From a checkpoint of a small transformer trained on Wikipedia: hashed n-gram embeddings, an embedding shortcut.
Each number is 500 + 50 x the weight over the matrix's rms, rounded and kept within 0 to 999. Layers, rows and columns count from 0. Numbers have three digits each.

# layer 2 attention value, 1024x640, rms 0.039, rows 772-815, columns 320-479
604535486493487491544443446496449507459560575557533539442446523506493489423498507421529438473490498471500508415536431593467500470552509577477534458490578552430540510508474427535519471538521537488493481465452540505491460556537458499536541511479505481459462532550483489500469543607569412497468518509509466577480482571554517528473513536558528521478449481576407546469485592539471556456479496498460496570412470503605484505487488483528472578506550557553482541492450441501537445396495469
448490487470431492497452540478563569490433542457476554552434504476505646495516561505497481566514533498481509435520554345596580501506506525550507532565528488588557491472446446482444520527491512479554449451480539455549516465507503507525549481491599425513567537550496449475486484523490458439477540527489447440432503502512428513566517539484547485497501451519533469541480495439435525615524513488505502519529564490486460471505496458499465570555437500508490519495505621499533446510524535
519467463495466552437424519483452507519526491596506429515483509480473479475516532563500474535426465499482449562577473487389495541479481490554516463453522560320467572489579515495430492470495413559510476472556534469494414518503528440538493464453524512470412469502496466523533449562548498581466436468592481483487495527517524667480460459542505440565416553457474548347517612502479492546433493464519506462475570499528488529461408508515484580467567558521481498544544491527615466490438529
465491508499489446513525511509507478456454497545535509434502468487581432490509513521505493427508487546515541425432452496507546506536442574538491455463497462543530434439502422479509615502416532472439401467545468502501499500511538517481439513531474518489557504470460505512498504527561515487427554552467479431361501477485462494517496498569494474522586507494502450507483444494493540511471533456501508444503354561466469485467511536460538568502419491535495519465509541475476443523501471
472512502470513480502546443547473424459584412450511471589576447530580451557489481495470444523538549510579509452447482525446551498535481513551464494496543501415504494537455616521495480496445506500468445406472549532528564546535514515508560571481490505550551464405462506482488451514581530549475492513524531520410478497489395540490476419537546455468568523591420520564497475522509432517436461519480530538394461679510522460500479548547490551537446486531483502565455501495473455508477516
447485495447518459478479575511500474470522510447515461492476558444481558485548452481532459454555499476465460519453474558456477491539485440435472541515513456551459494465426472539516571517516518413469509472525535432515557535516502463513533481520502512474477438482450478533508492486419484493539536502444444562554434470511548470528523533487553494446469541583517489536492446493448438473546511548472446518504467521450519460496512532494550501468567504465558530503452540538516547561472454
411476489549616475487517486506468479499435456606521517434470488463461559523503606601550469520367532548443560532610500524503548533498507496479575434479496538476544530549544530527556491628435477565486548526486486495438488506476469473472452512458482498557571523508532434550491484519473411517484553468555553431483476481503479498589492446429457520493549499480519504493554531492501489477525465510569535391428582532572506516484505491447425534468555529533490497590526525495441469573548568
509492507532485519496455382532510506517535577563469490478539491490476415451488457490467520530406476521503495456574491525446438482537485614541461425517519567515522549527498446507514562485492515470486554481561497527444467526550517499444425488543517548517480551549465518494529464549491532546454515517526493558482517481509527537494441516520454530510507459557437586483493576456476468436483509497498538533390533488482474553511479454474491458417504523521480513508518470500611471447456518
453529504442500496509473421524552485520521526473509486469480478571464428391539481505488514522512459417472568452423436604499524444455520509515490470467552499575517514454452501477643461469523554495610510495579522562493560552464498505544522454439561471520510525480527530497501557462544470481501546488545489554458541493430452541467505506484588455525567490503512488582540494384439469472413512503556453495448410455401478484477485512570512569560563497446481487481482415543516492510430463
492513530538475524486510523470610546478479550613525455470477534582458573533522520514493477452507551554568521449510510389526565417448554479512483511554536488580443467516423513588498412485508557465421505453479533465465483465484427551475564431462513537469504396531470550437489478525470485459490481473521478481457481508513470490466538470573590436499555547539524422478447521533529502473454505465437516600586523392518470478519482467471402503330610472489573528512448445438491473462418458
421506529507440514415409544495448447465502502523560532526520526451412528486535445560456484402485433552435491494514563553424523557560504459456449540541445485495469420510453483447510546543446471538476457515532478542550536508471561422500442577470539499524583514473394572529459520472417511543468496488470548413447510458512596500477496503468517544462457503502543511551478492580480456525492511510545488454374481581465535492511450530527479529549469553488474503519489530468420550470448475
510494503522470479444540419511560504500513501404513543530369522533500565576516501434516454501465495437414494490467510471542479477490454462501533486501393475514507476463582526510324442496505477383525534514513547465538482454480582548430471508609479486494486513500568505482523487486482461462515601482519573611614528488504522541428522476403528447467470503582566577541485450513556397477538581545458432612557449467497471487505518468485485454476487474471517522540507540555479554577484641
514511494486483492623562503452443570514476459541593477493509488555598520557492534498518469482493519468448541515516586475545489502507511621523500559470510452522556468468417464554481497464478502519486475510474542455506565535521476460491554593500409457479460472506482465496542437482475590479495529477509508475515510433516466490541443483486521489477448451480437378467547418449487524492590466519534463493618567555539458519448511526471492488475537520586573496481549500535506448546578437
470516476486519495548506590535520498467428444487493558479520435453501533465513478496560460483498522498468518490579519474525538519552524563572468537444498409507459454529407379513433519453401458511583535472412513530524509524425491504493511482463584475534430460499521542487519545469516500581455449503551516424542466457526430485534502476489444550492448481484514470471497514495550592558471487526560494433536511551458492514475491443457445449549543494484538475469423573515468438433412405
530480393472556461586434481497524457509538503469504479434534544430456426393519445528479515462542522490455555497457503603429504479580469566529436413498511471496501537461601517509521516524400493488509394537494495478471491541479470607542563425544445456552424545600551462580540501630500489533483501497497451564506568492526419549518543528451457404491482484589424463484510517488496478511469493476563421503524464510536493509438465491522512412492470512502450480486562433474495463562507503
466524488527497448529384532522466480488500469482490476410448575507537491511527484416558495479468444445472477534551512452491508477484516440452546502478561494500466465516525542475445520461359451531506493584473520440576526546485592441500463524382485540536498467498541448585492472491489460542497494485499561515429527459521495616435532564506527387465506538543608524594547540536483484527495536577531468479510470552594492468551491491543452555505552463446506540513569499492482473514513548
485487507533435499497474390534528517534521497514409510638415509475476524514417452452505591535540434506534510464468528462552518519506506524506539502500493477508508503486457436448378510420570493447438553545562463447493452477457497499555516504531414491499528469564511532425550537547543569508535444505443519512495519488381602482455486479510461473462460494472562457442486415481522430490475495562447505538500485462553508507534492490435535394532510498630507430499564632440532629506443493
562486481415518421497487576555510484465533497421514470514493518472541573621489555488445529484512447483521449469411463532432551501525463553563532534548437476547418494449570546466472544520518546510536485419536493544533438504585486446447533517426518499414545518477487448478517513452480395495497522489410497498516496486559449453496513557440600513478482472422546551524472592498438431510454547543493416577500546477431515469509492541497459519613422477406494538530480464553568557476477571
473511500618534437513525485456468517456446573478453520486465529526481527490463482521449549445488494567553494481516581442519481552510513527502553551520409492512530481467523394506506550467475470503354549575489481464483494451459454497424436624451463479472460452546500496454493474488470588522489515513458528524476596541457550387532453520482489467461406446468455520539458419527568570420528487579481568517562427478534489493510510475433542494503486488500534488452528546466466527545496522
508501465520507482623464628467566465524485552636549512422486458402490543524496549576479441538553587463496514521555498524484529534445493511538573495420478494506521611530495503541443502496565471497631392457547514492479452522526511440485574497547543525484491463496488481466451395428494506415491507506617486467520463528533444469593522522441498505550442518442439407374546575516478510505550457493528473499564570415434524465493464501403526481480506484564489492503507409633534430583428568
513543532509529519472479473562516505507442487554482494551620505514434435418538563531567457458518513438523555583473430453464515525566499511396479448511530476585524505511449443470623511510457504494395444465490481491523491515543478553508493491539479489540521516470531581475491509580436519470537560532497446502460507515424466493527540521505452540558523496498470412507465479511504571445394484453454476421485564557498516510554544532466514474466477487558414511436480539509458409480592371
454545465516563433500529403512529527516493467560478564550508448540572465412504489452452527448502484489540512445438578494489530487456505495487458488557483439557464475457587484397502534460507510535542528548458461479505449449451518529550452488409462480515430468573507472574501487545490507531497517490556549555455525455443571510431479470472473485567548489447632484434586441377512450517478490565566456546453473418429496483466465491446517480517545483491477496512563442454403477535557460
519461426483491513494526619546525503500436486571527480554520480581543550502566542516508422550513502559456440455615432458545520447553544403565618505523542431546530498531613507436521475522466464560540476517493448495614483534462484523478416420545431592517476557540522509531487600459543463476524550521499552501423439466513488488463547511491496400470587519352554486415503434487547506570527540458484424479595404512566506449459531481429511463541598470513520509464479461546395446540486546
486475536520556437515524379442482432519507509446507570550510541550508657512489491529452504442507420481439457512457488544535545398468509511544481557503544522529527410508457526533395485554490530509471455552493474521538596496491560416460468468464444529454512524473581489518462504425488409473530537498540574497510490477458513483537570443517575529495531464574537490586469535516460505477542616495466497477439451489439507496536520538555449525534476506460564503615508478561442442569515544
562546514511543535414540410556499502487509517431480474521543502583499375489554509484625571437506409474485511597432534582547492555504490473410564518509490532458457458437555513469529473458491498516470563572503488500479560449528431458533531483541454540536535478519511578538526587503461496571497387501437456525583576545446562544429521546503580467525523511589550439462477422539581544425408395515516449473441444510462492524533481541530501509498494437515492446500505510514637600509488415
478514513513589471573480463512570489470501447457429441539548461531508450474522500544499531464504509464528486564497458381528469518450501502517565414544507455532493526599491460503468527549487574483523510513505453517481517560496531485583467484412477505437504563496504485502495584417562497571514494501431523506493425500572530434527479499496453499455478470462486524446507537443562443511575509561479477552490499480430557471543474501506456466470454515522623473411585506553525497546541520
553525468443529452487544497451547514492494537499530451470452550558480482487570537416510393468574538505501512478487487466413476473509504465480457478503532465563513495560419521513554474467534514499488455519490506455488482513520514520550594494420504477488471515533557522417467508488503480433521496549443512513405469526481552510429531480489523341483452458454533460479521487489451551461520437454502449515585486430610507408502509503512498442440549425513506495409508480517496544512473444
523543501506524508489535541596472439520484402580457471430552469533480505425484572472501545450486505499463503513473406496473475466560454527577429553480529500552479538551453542537626461541521484548559553558411483543519509543523470496510425460471482511570420549494555537460468530425527428522496501524434496445447512451470492501485535497494388442500542474376519437516503482437488536517415444474497503444567507427503499445527530496540443518522459472404467496577562472473431464491517470
442494496439513442518635501496484470500519463566529504496466461563543415532459515572494481505468566516505539481514466533488506570481478492422534395514451554449530517519469506492530524422568514530491534541556534467506505495496428532482547504499514485507509430508498468556525440513493562398583553515554451508486526464446400479482467501462480507538612555506440433534546473452524524478477435517479539495568481527510451535516505529433562492489488559503442485463441466461527450516521518
401506472429491552510484526524456483436585449485538495459460532459527550504489570538509480515479491482528470447490427592542542538488470506472519500526477545455502504535469628533411467506613515500498521458494542531471558503526524490583504517543481512451468419452451446445529478468446514450508419511565535492506497547567456573509459485486522536477518515570415528544499527600436419515498442500496523591507570572521543550543484505572503553478508505498446518498455509519627497438449580
480459494458451525494505522487473504500545501416539446478407472508407587516552495457481532422501471563475467499499491454513485496490470450476481544496491499446483527513581529528449473513564500495424501454443504493438534521505448550554525429550526441397456464462421458435523485502483454465501485498512490460522526535546462494461575560486453455423426495548526453487473548539475471499503468497594443548475479431454517462525472528533490501494511548472484521511484478553476508589509552
468526487537496499502465597473494458493483478457566536491538438486454481500464456499597485449555522488536515607540475530552544481488498455531566526509456528451450523521492494570446457524512496489505492478475490545488453526499530478545591442393461481496496484486582544467540489430495535509503426487583554522547462497482432484596543511444552516505488521508521448434461480525579461460486503486482441537539449487486500486494515522453472450506496477405549504512450513487530480418411502
497523482443542409571468525521478507450539491558609510464386422449589387565579473480503476551514499486550417505507490507477517461483464386443520478491456462477449575468595513483457532472455552527474545515499428406517503442526580523521552432494461493571506444522519521627533417474468563591454507410496494483481504481517515506483511634522535491557527469569540514430540591546505397548475553468534462471479482597472550563482503463449511551471583447476523487475436523524570485537518513
443490493466582481545444499521433517469557550483521460299442506402479370600603491491455500473510504525551491453546518514470516632502478567500502503529462518463532591451496466572564549520534496527567555404502527481485481490544483557508502474549593450493441513462477448521497512552472503507468477537479520546516549517528401525427536553457463486453473484595505512573486510553545568416401460540533464536483488501579509522467465517545561491553495508444397498448469417512555580502495505
611479494513486501566437484523433550501444475485468456500475545564562510451488479501512545490433441461524491440538525516625509473528481623491494570494494499457444489508431468454499541506456481502508519468500470486541529532456446501512418611541457473450492522528423460558511552450461484498438461496474477495542484488554432559502584539496444419446418500453517538578506502479361526521529475500516526458522494539542496500482514518477555517479529475525483475485630476435458449521631474
534488493473549518469465494511449510463540547470538439446530510476454456434587470459472531436501490533493512482526522548416523444492488583525491504542556470452411485531482467538540492562414504563459475502493490457467471545511494544471561448568506517584477431494528523476502513541426496486511395502607469453576526454469554490433539512537513507443506516608515418507498548565451407461468480477521486505449464569508525505542458564549488458489473508445429524549506508533513473483474432
532511515447464502490579388494457485479586523472483505495551596523513447572490592476606505563532516474427555541451502611518518556526457356414504450456487484447506490491555546448527434452541512475488497474511474494516506536485490533539596566563578511496542541517546429505482481623588406449541622501512465553490458543459477513458485398481589422506492472442458434485513569480465585364537529524449517601490493484523477465561497521514439571476544491605519502463487482513561492597459522
521531448503524495505468447523516504503499554525513533509455477471462476482517504471518444436508494517498559479454478527476474472481501551521509452503531516533437525504393452600527522417531507487472491513547552508475407530507459466548552497433488452469435543544490492405513529544563547481485510538524527529472489567453430423573478507498441553557421460452498461418498514457533519484510434541484461560508533445551536509533477492485498454479572544583514496364503494512559479442442468
407483490464514553493493530487543470455534511527590453406483514439492494441555487495544521514520553485567496409617474448530479553508500592499542471514512499493473548563547493479468456524469495535477529450473515469478504559522526502502505413541595473479467499468512451508430558524494426533482461521525478489505511462537428461481495483516566536507489524506521476521483515543495543544448471560520450516506549493596521501484469491496521511555485502454535478426458587563515440393500518
474546527576534513518502519540454493480494461420496514452463489521525418471536559517441558393443522513561456440530414456484488628471517447429453503524459491474444528524492494461600547418515534553498545454477480499567473376480568443528474550494496488499508473437429514429507471472510597526482480472456516563472541544484549567391504580474520410530447459520551573550537463497577411454486446574487524493580482464505479522567488523475503521424510484512513491475501473517506563498487450
556525520515530531557555555527465486555475398464474553520504537475564548556461504487463524504468516460534526618481464463585473572465477530548531504452428491491506509555533539539538484502560495472492470550514486565460479602527549529491434501457488443530474582453474528497552496489547517503501557485544541518548525548548481491557473523439486560549485484448498529504549488451525502556557571519495563536543493417510488572476510514531565517549386488508429533505545461471425549524599545
542465463529504467573479464493479471465566528498570533397480507453501598479472447505464510534597594486515540550466477581435388521485528551492515520536512396425529508516500496548445564537583463519498471578507499450499509400511499463505549493459475478496445492497580461584426464538472451597530515494455610586572513519476623434530488457506499549475511508450512465479526429467521539456599492499496479568575527454497497477461549453473518456463415509439640503543503521481482539521472500
551524491470478468535492563581496505540540438536501508573572446492525391516471558562513498562489489462506460519455502587516519446480478531538422491522529463501523517499417515476493460566537465540616493439532491576467495482470459440554533470579445495492554498425447550535453506459534470541450485513455433513478423489518457503447535519475529505508548520368354495526514491466488515530451579345434449409436576520465533547476493503500533538504380546548504520420534497516560494429543508
501528539509527535406490622515539500467455497566462477515547489422477493467635501541496475498409504524464530552532469584368466486516484543500463482461516521472509496531533465510576512538430447534559493449574469557478493574500523473540454488515546489513515517544440527478541458508454425613459521489497474400407523479545476570426492519497476445535540570506467483522539542484454400585449408379570508417462516590527483577422488503492509534459517480591470494537480472517527508442459477
# layer 2 attention output (transposed), 1024x640, rms 0.0361, rows 772-815, columns 320-479
436453476549532471470575565503536468468483459478375427532509391379509522593524553513466485476507443407406487581419553450523517451496494402540385534570463514442443525574508589528534538557545444444535541473517538547467492438369541528506432472516494474541545515452513448476550467384420525528525532416450450500514515417504599465437431494547334516427535586548515491582520495391543434518491382435575553426542573576446490534554473596470584513505445489377472509517477550487470541499476536
526549463542554450507498499558491456563473489555509473449471498539445498584419540555519522454502540578490533596478490476572418527432529489472434521477529474398420583443644537573532532488472523557467565619483517518509543463541513476506464534531440497394361528463541439476531459528470512567517433454426538577540484510498479475452441482574527507532472580468446462498515597538602512490434437550507504434428405532468504556436542540525551433469505456513570535405519456528528528498484501
412423469537508556535531484407521506432584513505447457439451436495507450470520518467493498470506416558476555468449517547563538546551443521470471545475501485518433412440438538552501558524573574362489520435518488469406482462415467478478486580506469473517473554514518497501564519441506446409522506543439418465516453413542573474536564433406433526523486399472545467596505494500497493539446499512459501494448515498442529472479400530538565476527400420439479498417497481542425510562510508
510525499477547460476422565539506444478527524489505489477440468460410564438584468585440568596513540526527539537547438528520457471447530535560512528555538556477521544381606492486484454548523435522436546591480467488511525545521494510524469501576490499430393456436470446533517553546455492517523513492563451462561483631496543520488527546434433487528435615468417524402462476502482478541510556491471537558458575471557408435525521440475407424470508507413568464521545505562554529524519467
547467532583479402501468594504563454424452583465434501506441512477476456456532495560507498438457483534447443540508511473494427575467491423467463498491427474538454502507460530450487520458426490502477550585532538508431463425510543525556452402491454521457366464424438488538414481499426479460607528551587397559532523534503505456563465431449463369565443524554469535464571463386538534435469460463468528419474580459558614534549386429479566459519493537525506440488533491501520483537487401
509412451576526382590511461489564574517460440509478492464532466614546469481392571506541488445501516575466482510508523507527497589536482503512509439466452507449524485577499574470514438445474451569560577494443485565447517510545485547549489555388474487535477442511529494517456478498556501541524486452525544447470532485439470516499433409530473572435548469487464485548528547509508593513587489543493560499553510528504516543524497605497489472587512512606491539505528493438447465481558536
406508551467400518510474562479517502521502593507508459515488537526481498452429375421507544515525599516511496480455531523586447555527513461452525565532565475515508490432496475490490510437579550530447410444503522464545555471497509486476506432514497499555596423499397578446537428484518469489578392477506496494563472581522505442574489432471498483504463454535520492500557492484557456493463629542436462565520562572441482447528549430519578532480518515394481508535432563530536473474432548
453544483480465527410583543454443415461579425463483528577509420427496591523588558480457478477535477395479477475479475497492506492462515473444486571555533502479436465505522522563483515521555458440516490431510529480563487504426507549492542517510538549522561575478521476453590549438575510460498502529524515471485433445583555494485594523504480441480459527499514479474476407496519447524455471468517505515528521492543508444489509538518479576520442406424436519483519470469515491483426549
452523458482535461504459526489482505525519500467495584545480516470601615492454591531422466381513519482427455558486564477567528593493385477506448530499494454525468569446540547571454503491416471536472598520519455454390494482530461460461430492532379529501437496462434370550558470475419482518540458520521445463607509494492522519526531494506500473426484478518429486495424456548569589479615485523493612484528576454522526489476450511515527513502499492535529510587504522445454530560524459
614407520536516528523599461526491549495559549465459490522473452441573439530449582425531483434414422501435504478506475511494455509521491512586471427461402489453451447546490551422550586465450530495569448422587481576484529540501497527521568532492565474524631459407489447446433508501506469557569521564476521500503628535419479473444505475485480500464447544584412601543497470463547504478527549560460419509531444490489505487407435589536566543589537427594502534420547579517519497608574538
454476529513587456494426432548586497473442494488505410387611434578443399495447423483560436471514568582552464388493450482562443501506571620471560358496442586467549435476449498469409421422522494437549514535505501527432425494536534507538590450470463528511478473508462526537458529547556520500541500549554515592474423547503396504505436321490586524467578556419436465478565534470475489521454509472484528452497481533488500531482527441463465431476544467520559481517581547524552487481491499
514515499478549410534486462478536529497411471544518541457629521511575561478542580573503563443555508545509474515494477415431459506402478457471484458488538453421510497599460472497523526455564532551544532526525503487523499533545427488507598616479524486484497419548547470508521461481594519534495455442505500475468496403520521481539415612626537606532469526336415402479571474534485572541413432544500503439458474441498550581511506531512522536553565496543505531411533485416480473435584411
538556504485424569495487537515507556531533523529503552505455560514522537508465537600505466556476500537543484481504509527454493569467423415539476499533470481479521531537534478399540470503498481531468541466496465504477504535500466488440464511483560553489495484457512471508447547480555451434555470463518488412534590661388519487531478547479497489477559483491395580515474553445525551408507604529488450491456477440493494477429465537490485511462524495482444539491461531474485482484415474
544530431493459449461513473447519515499493468502498451471539543595495523524381507503466468509482512541584471506547583441467585499526565481436615458453418603392512556517556521456464530459527522483504502497431519493517505470530563381460460443509478592411538560555556460533536442515437465423450425525477505600500500550557503472483488539533571521492599524490557522486465525479494430518536503503554590514523528540429417490507519469492574498409538499535478577383497475524505507528615594
422477545500596546504443603526454469458526492468574588504480535514498636584605548608515543620447418474599465506487476631556502482480395481523521624503515489476457527484567498520465472506571461512493617392501472452489469555520517433450402506526443557439443547438467503503563501408452553526575511489496460474532452455518564506532479496425510472468490498476536530501539379518577488591560506501545555496478440555465402508520510511499469523479535498452535470581449500512448605534484511
492456452457417489532560532579573551483498485552427464501507421608567433529394446478490506426552515514470539448481526539488513582524532527514431519501479509490500453578415538489483416536517508524550537546494547538471494422552428508538458510481527460515462477533468568526451444504473471551617506538532416416475466473495505349607492405468487536597562464457485433529542533443494539498566523493475557490461515458454592477507436525496570472497462523552521474596445467544465511531517503
483559492416495552333473489434488501538407502465515501436654464534490489500572444568509424512527535441470502513530487522405487462559560553490485398505520547398487502607422450540499517531407525566580451505441508560590487450498545558501554480554536444471556622525526498580492457472534473547433610545504537448434521437595470514473484526555570482514491436451460482535494561478448479484470449478565522413509441499530409495485507444575442505476485478535512484472525390523561495459472478
461469571591590447615494419566511475504405453456506488409518443524430517419512488545501506464558627538485569608539486391572498389526512482512447497489464506542510504472500524612519506531499482462475550513521529513518565514477531566489426446593477608512339552526487441534514441521499502509455447470531505548564466493572457537490485480578468482487513514558513459521473497539553594586606373502602497428603507536557505547515564525507478465468509500547557493532564465467340489518509497
586509518361499572394469471559520517553478479511568397437591546450506445495533416458550486591470546524583508472517407597406461472477559478541540429479470567461604499529377443365564481521522521537538489443430456504588539576534514573443558439560537504553622488506501528469470563512580451514453482463531545491470469465510536550514503561502545520465551508494464511438482438536333400549475574464541451475544519485522457471472556473493449515423500529510506466557503491552533482431502500
511507516546540447451472451470485472528537448430470516441433368537507521425523586504535546486492493384517488577475470480542600494575453524472468488509401465534502503483515516551493505522519514429416573431494384506416508469480473425545421504525414489476420478574575426508521606481488503492415460447437504528530587480458550530455476505559480468448493407503646564538436555516596465521492453588497489522565484562524517478497482538562479457588552502488392532366445454526399509481470456
479483570525558488540498561435496506517467519523538598528403535429439617576576491537424560553486565525462473528508495529602396513505522519552466547545547423466429537476570551409470538557570505542507480494492478554498486448533623475542515530433552483429553565459519509428462551439470477563506527415498504539542524526538555498504504487478552467437531534525586595500558570460494432497520539497475516487472443534563532570457508475532455500545477517451499526515474525502460498521444584
499591537388497537488442570527478515449510546515606565431448538460465500497547415547513486547462517512553530505551495526475510514501459527539530508537458530493495581485472438506501512558479525477494528470483493478484517558534466508477456544564519514443509521487482503514517506505416502552471484476546480500519503512463507510583515496474541454506516434481459526523546537547443502487517567463546476533501502517448487494487495417484519512470554494445572424598459489555535499560415452
397482503409584485500463523484480547450460503495497521482475523541430469473423417473455613359480538538473554487409559435537498527470571574502486455495541474484498580576522460463400482528483471519493441554456484470464505483537501395537491535431603442442504470577519521531516423525494457530503535456443474525471528526418543426585545521525507604535494485545487475494500496409427407483502546581503476502407540421453570549499479476591509486471455502458467504527489507535535558526558417
463560434470514344537477497499531511443414516518504483510459442522467453443391556450570496473489653591511551458462488407590465577527485498503461481446501480399484423492565537501480495426488554540507525460539512453485498468503459498539579530463507469562538382508457565515477533534529509448473542469463439545435400553497382413483452588502499532462497518369441415438552450467498547526534436540443516567538534455438525507471520536504595469493544506579475525501488529512467549485579501
500494442493452493563501452384474524566529560514518559517537528545555485510400470460418451513512476538518518485505521589410571521418441560553510532485533522459523557560468539500386466455505529552467474476556503487502426490459468480479509543492551497529494483503436576493507475470527443475497560490510433431541416445535451526493573520459515577475464402523471474471528459534451557425496527425548608521496570453477501551540498499509507532459475532524469481486495481494432464436572547
417556547484485442456491564493488438462452495453551522457489484570488545484485522536467536477553582497488501512550515542504566589630514450464471500476493448492481469379543628507528484464510424579535521458433516462489483427490450484467415463511508472529475460541507464518478395499478468478452423566570465490602543442524536540581560427475510477479435510473533519476592561501519524425495511495486521394604549565602534468500549496426465523543550586568367495585447502474519503493466504
500487582503530567490522469483483537485447488468494587512516465454591534591583525530487534529478432415468478532492456509493501594543500492524367397510425410512481488512411482438530523573493440491559499433503501556519521470494444515481458549513559489487509524512504475553402534500463502566535498484434538447543588495446544510525456506565486525453556508538477553567429488489520503539548486528474507459516443470561536608469487561505501569561487555574531512558493590475466499517524493
522472519458535526533511536516459502488513465497594508648425613478468492505502474474468506542481545449567507553512543447575492441524545472520579559472583514529530551425626404443498537449497479490507500496474497375548523555511511460482529448506531474488543578495503561471533489566461534450534541511476509550512524642512532494550556600517501517460474469500556530487450473557454444515548509521480471532512546497489453464470549422499526552413519523493520498611422512539523585489522512
521522556473469492472469502504487531496553539455520539520486533460562581453542482479504527523455434496428472478528506512485493457476420412521503504503498425527458560563444480445526500617451499495447442450483447578449522521494577539521493532478523462507560484440477453468498530476489467484514521451485516442529545521479539551542483426491506445460472424596488552548487548469498487483525547527529469509398501483501542514491452501549486521566494483440551481498498494478456437554417460
557487531624475459483496470421489577502463532448417483567508438510478487538529475501519482463523432491459483513518634536482507530395406418521399463534456512549487523548498466497511529485449487466504460544537511551450431485476515531441452478488479477518451443570491484548476451477554504485574544524497437528566489508480606444556381385447422446498490404619472490479596537403545517375447453460527447487459529564474591527547462528481467475537550474444443546438530515454410482516497424
468504473597510452541481428464537471512418437437457517438543431560554411467416528459544504481503489471521525551470518484533554562450381482515433401417471499421512477533435428505551478467466488464505483520495461463527476476488475472455492530472455525620380509551604503560511501512500533454474520500415514541508526457511544557538459513541540601446509443548463522567460472558517511565468399573558509438571515515531495583584495549498495477527549520593515609415551451442383568499552538
591463509492474417495486450450478561484515541495483467469506445555539480462455594498473526477468416437441565517522504544467560423536478551544501416455457474496524485481504527472438512460464545506493498514543518538498444441458488378556492429560448520455419476561520525550501513455468494523457499537455467528569532449564424516421545500503509572519493525503518523443516519566510562520421417455525582439561562549464455549576495483526517541553554535579392526400492397584451534488628582
518503510481485472535487514500478500446543515506499505471440485538506524533489465482487507509520431485530494473530542521487587471478458564526416524538478547514463538490461519586495478534520530489427514475480508518453482504511459493525454511504500493486473510558505480499540493472485462518488505482518455463518456501494514480530525468434475513527523437533513461510520556494441528474513525522546530549536560534476516504546501501505494517494531466446526478546471478550416467560431495
472508529591431421530522379505528446602504420394427476559622413506475532518440518528531520591580445390577453579481515520473578394473505469526481506489476529444477511539483476439521451556568422470443468571533523541538451548500517490483402445556470545572409493563520428566524489428480525420514483497462512493484465454618602564466506493583465507497474598572545515538453474535441488638552441510576529394577546562507526552563550512509441468479459557546504555520584455465322511492509573
531551513501523620439517532531443460538546472535496464451556475575456422535488378519474543463506535454513526519474512513428537548444526469486509560595547561502581506531545407459434420475540486543466551520473532447503470539523457542435473437532549534509431586458554497458453434562514548510571538515496492535496445590448551452564454473478467551533541504461503482477493503534512451427535527517482475489459550484520543543517494515499486447411420479485512494536497484503551554432486435
438507489564484424583511452429509519485517497430484643497460393543477467531466610504523538513490558470466526497447499475555587480516459503451489457481516487468512506491465577457439473515537484452514433524523526544489503456498566487559458555421478518512461526490523495623457527478454534529443618460417435481401516466582450509490537436492463478473457490475507517571552469462534524543536451528551501422510468526498489563585479500511496552523534489560503539466497446501373566552564553
530554453490519480478531563438542493517559513466441462538451518584618479482487528537443475457449517477400419550406463450525401565438455474513448477512576443464445541592504613566518545525492521581528584487521545533492530379516482516475448536459551451522549449430440499483502517403426450542534472494482480537493493438448523499509576474543455521521545471575489500586546409459612526504488523482412545481532540488458566535411453530482560511548442471438496460580459561447520483403539461
479444476519441547434520514445465491516448505461429471512582383420503588577528573501371513530524423387420480574544489513493574524520506430513436492579390446466484529511472502512530522560513497474589477383483469540550474363394449525476476441573540527536507549556572489540567494400462471543463466448400512453561599381557563655426544530529435487459461523548565501559447551498487413500443455482590594431561522549528516550547455586586500513539465527514438565450456476554445477472516564
531488457573459385522473543425535492553441500419451496618467450530453522589381558474449514432553470483467465616461560475553582527514489462474482490427524493466467593460509532520499541538491458499486499569494543534440570513508554447520444473467482496477480474555527449498535371499402540512486564505406481451592522545502503437498528460525392473506503508590571529539503509454581487508527427530477442411486483594432435534513521526498518515491500493547415539445482430520462523538486517
605516552517478456450551429594499594481542527560553490493519495457521498487561416533482471523513462447507458522557478614381528490446538522639561441484460544543515512468457510439468487519519500363510460495559522536453426620493401538424474546559544469536495455503461477445427571502445452475573518557546480493516527506407576489578515426467494493525540496621419577425507476510477519429465585480536479521475512488550553456423504506467435585513475477507504499512586469461565452513487466
493499559529460538494495582589420432551525523541559440514482475459471560475599582533481515526539502447506515522539538429535513384500489413509524631516503495614535463421518449516514468517487551520469540542506517412569493499470391485528537408587447494488462462560546514476522540541430563542420417549467496512466485417551467478467526585500546481596481498512564472465405486602517502521425494453495481533467510491547539482515448457396398499511568568482485482589459523542577491453413484
420540540434514324489507511427580494499417494508468516486461549453532497404551570596599460522453533484446453556486440431556533471570500477420470400409488473455495449510469532491505490517449478594512533489428502495535608455468545466594521484463459451551545443498502533430556528437437578476484555444521536411409518501510376536403472583589428482431522529440512537557409544487507546562522449563506466434527437606522362484502538503493548518540524575565405473457450510449499516475501532
435462504636526500509481501446449409406551498391470540590451599489494454509547454532502476511557478491480521527498520393578530486463509518485479607547592600472490451456662459662442543449427548512399520584516500412411458430546494476470481503527484524391411511523484525477507379494474444422552501453508490464537530627410479474495498497476420473513580505640557429496472525442492550496527394580537609591547530484506421499578538473537509459393541467430457513577464520561455456518498453
433447492511535604554543525526509507456593516593502528484482512461499561535528502551461456509513460488556464452421509610548522528480521518487496580533472552521431540385507498523457519489619548401507484463506538494471441535422529523533515492477473558505462596533511459484498497482545528500596440536539461546552458584546565464506510483436532524509492483434515552476533508486489488448469635437453512551432491554570522433488509448448493527537467416426520524449529553464529485550423533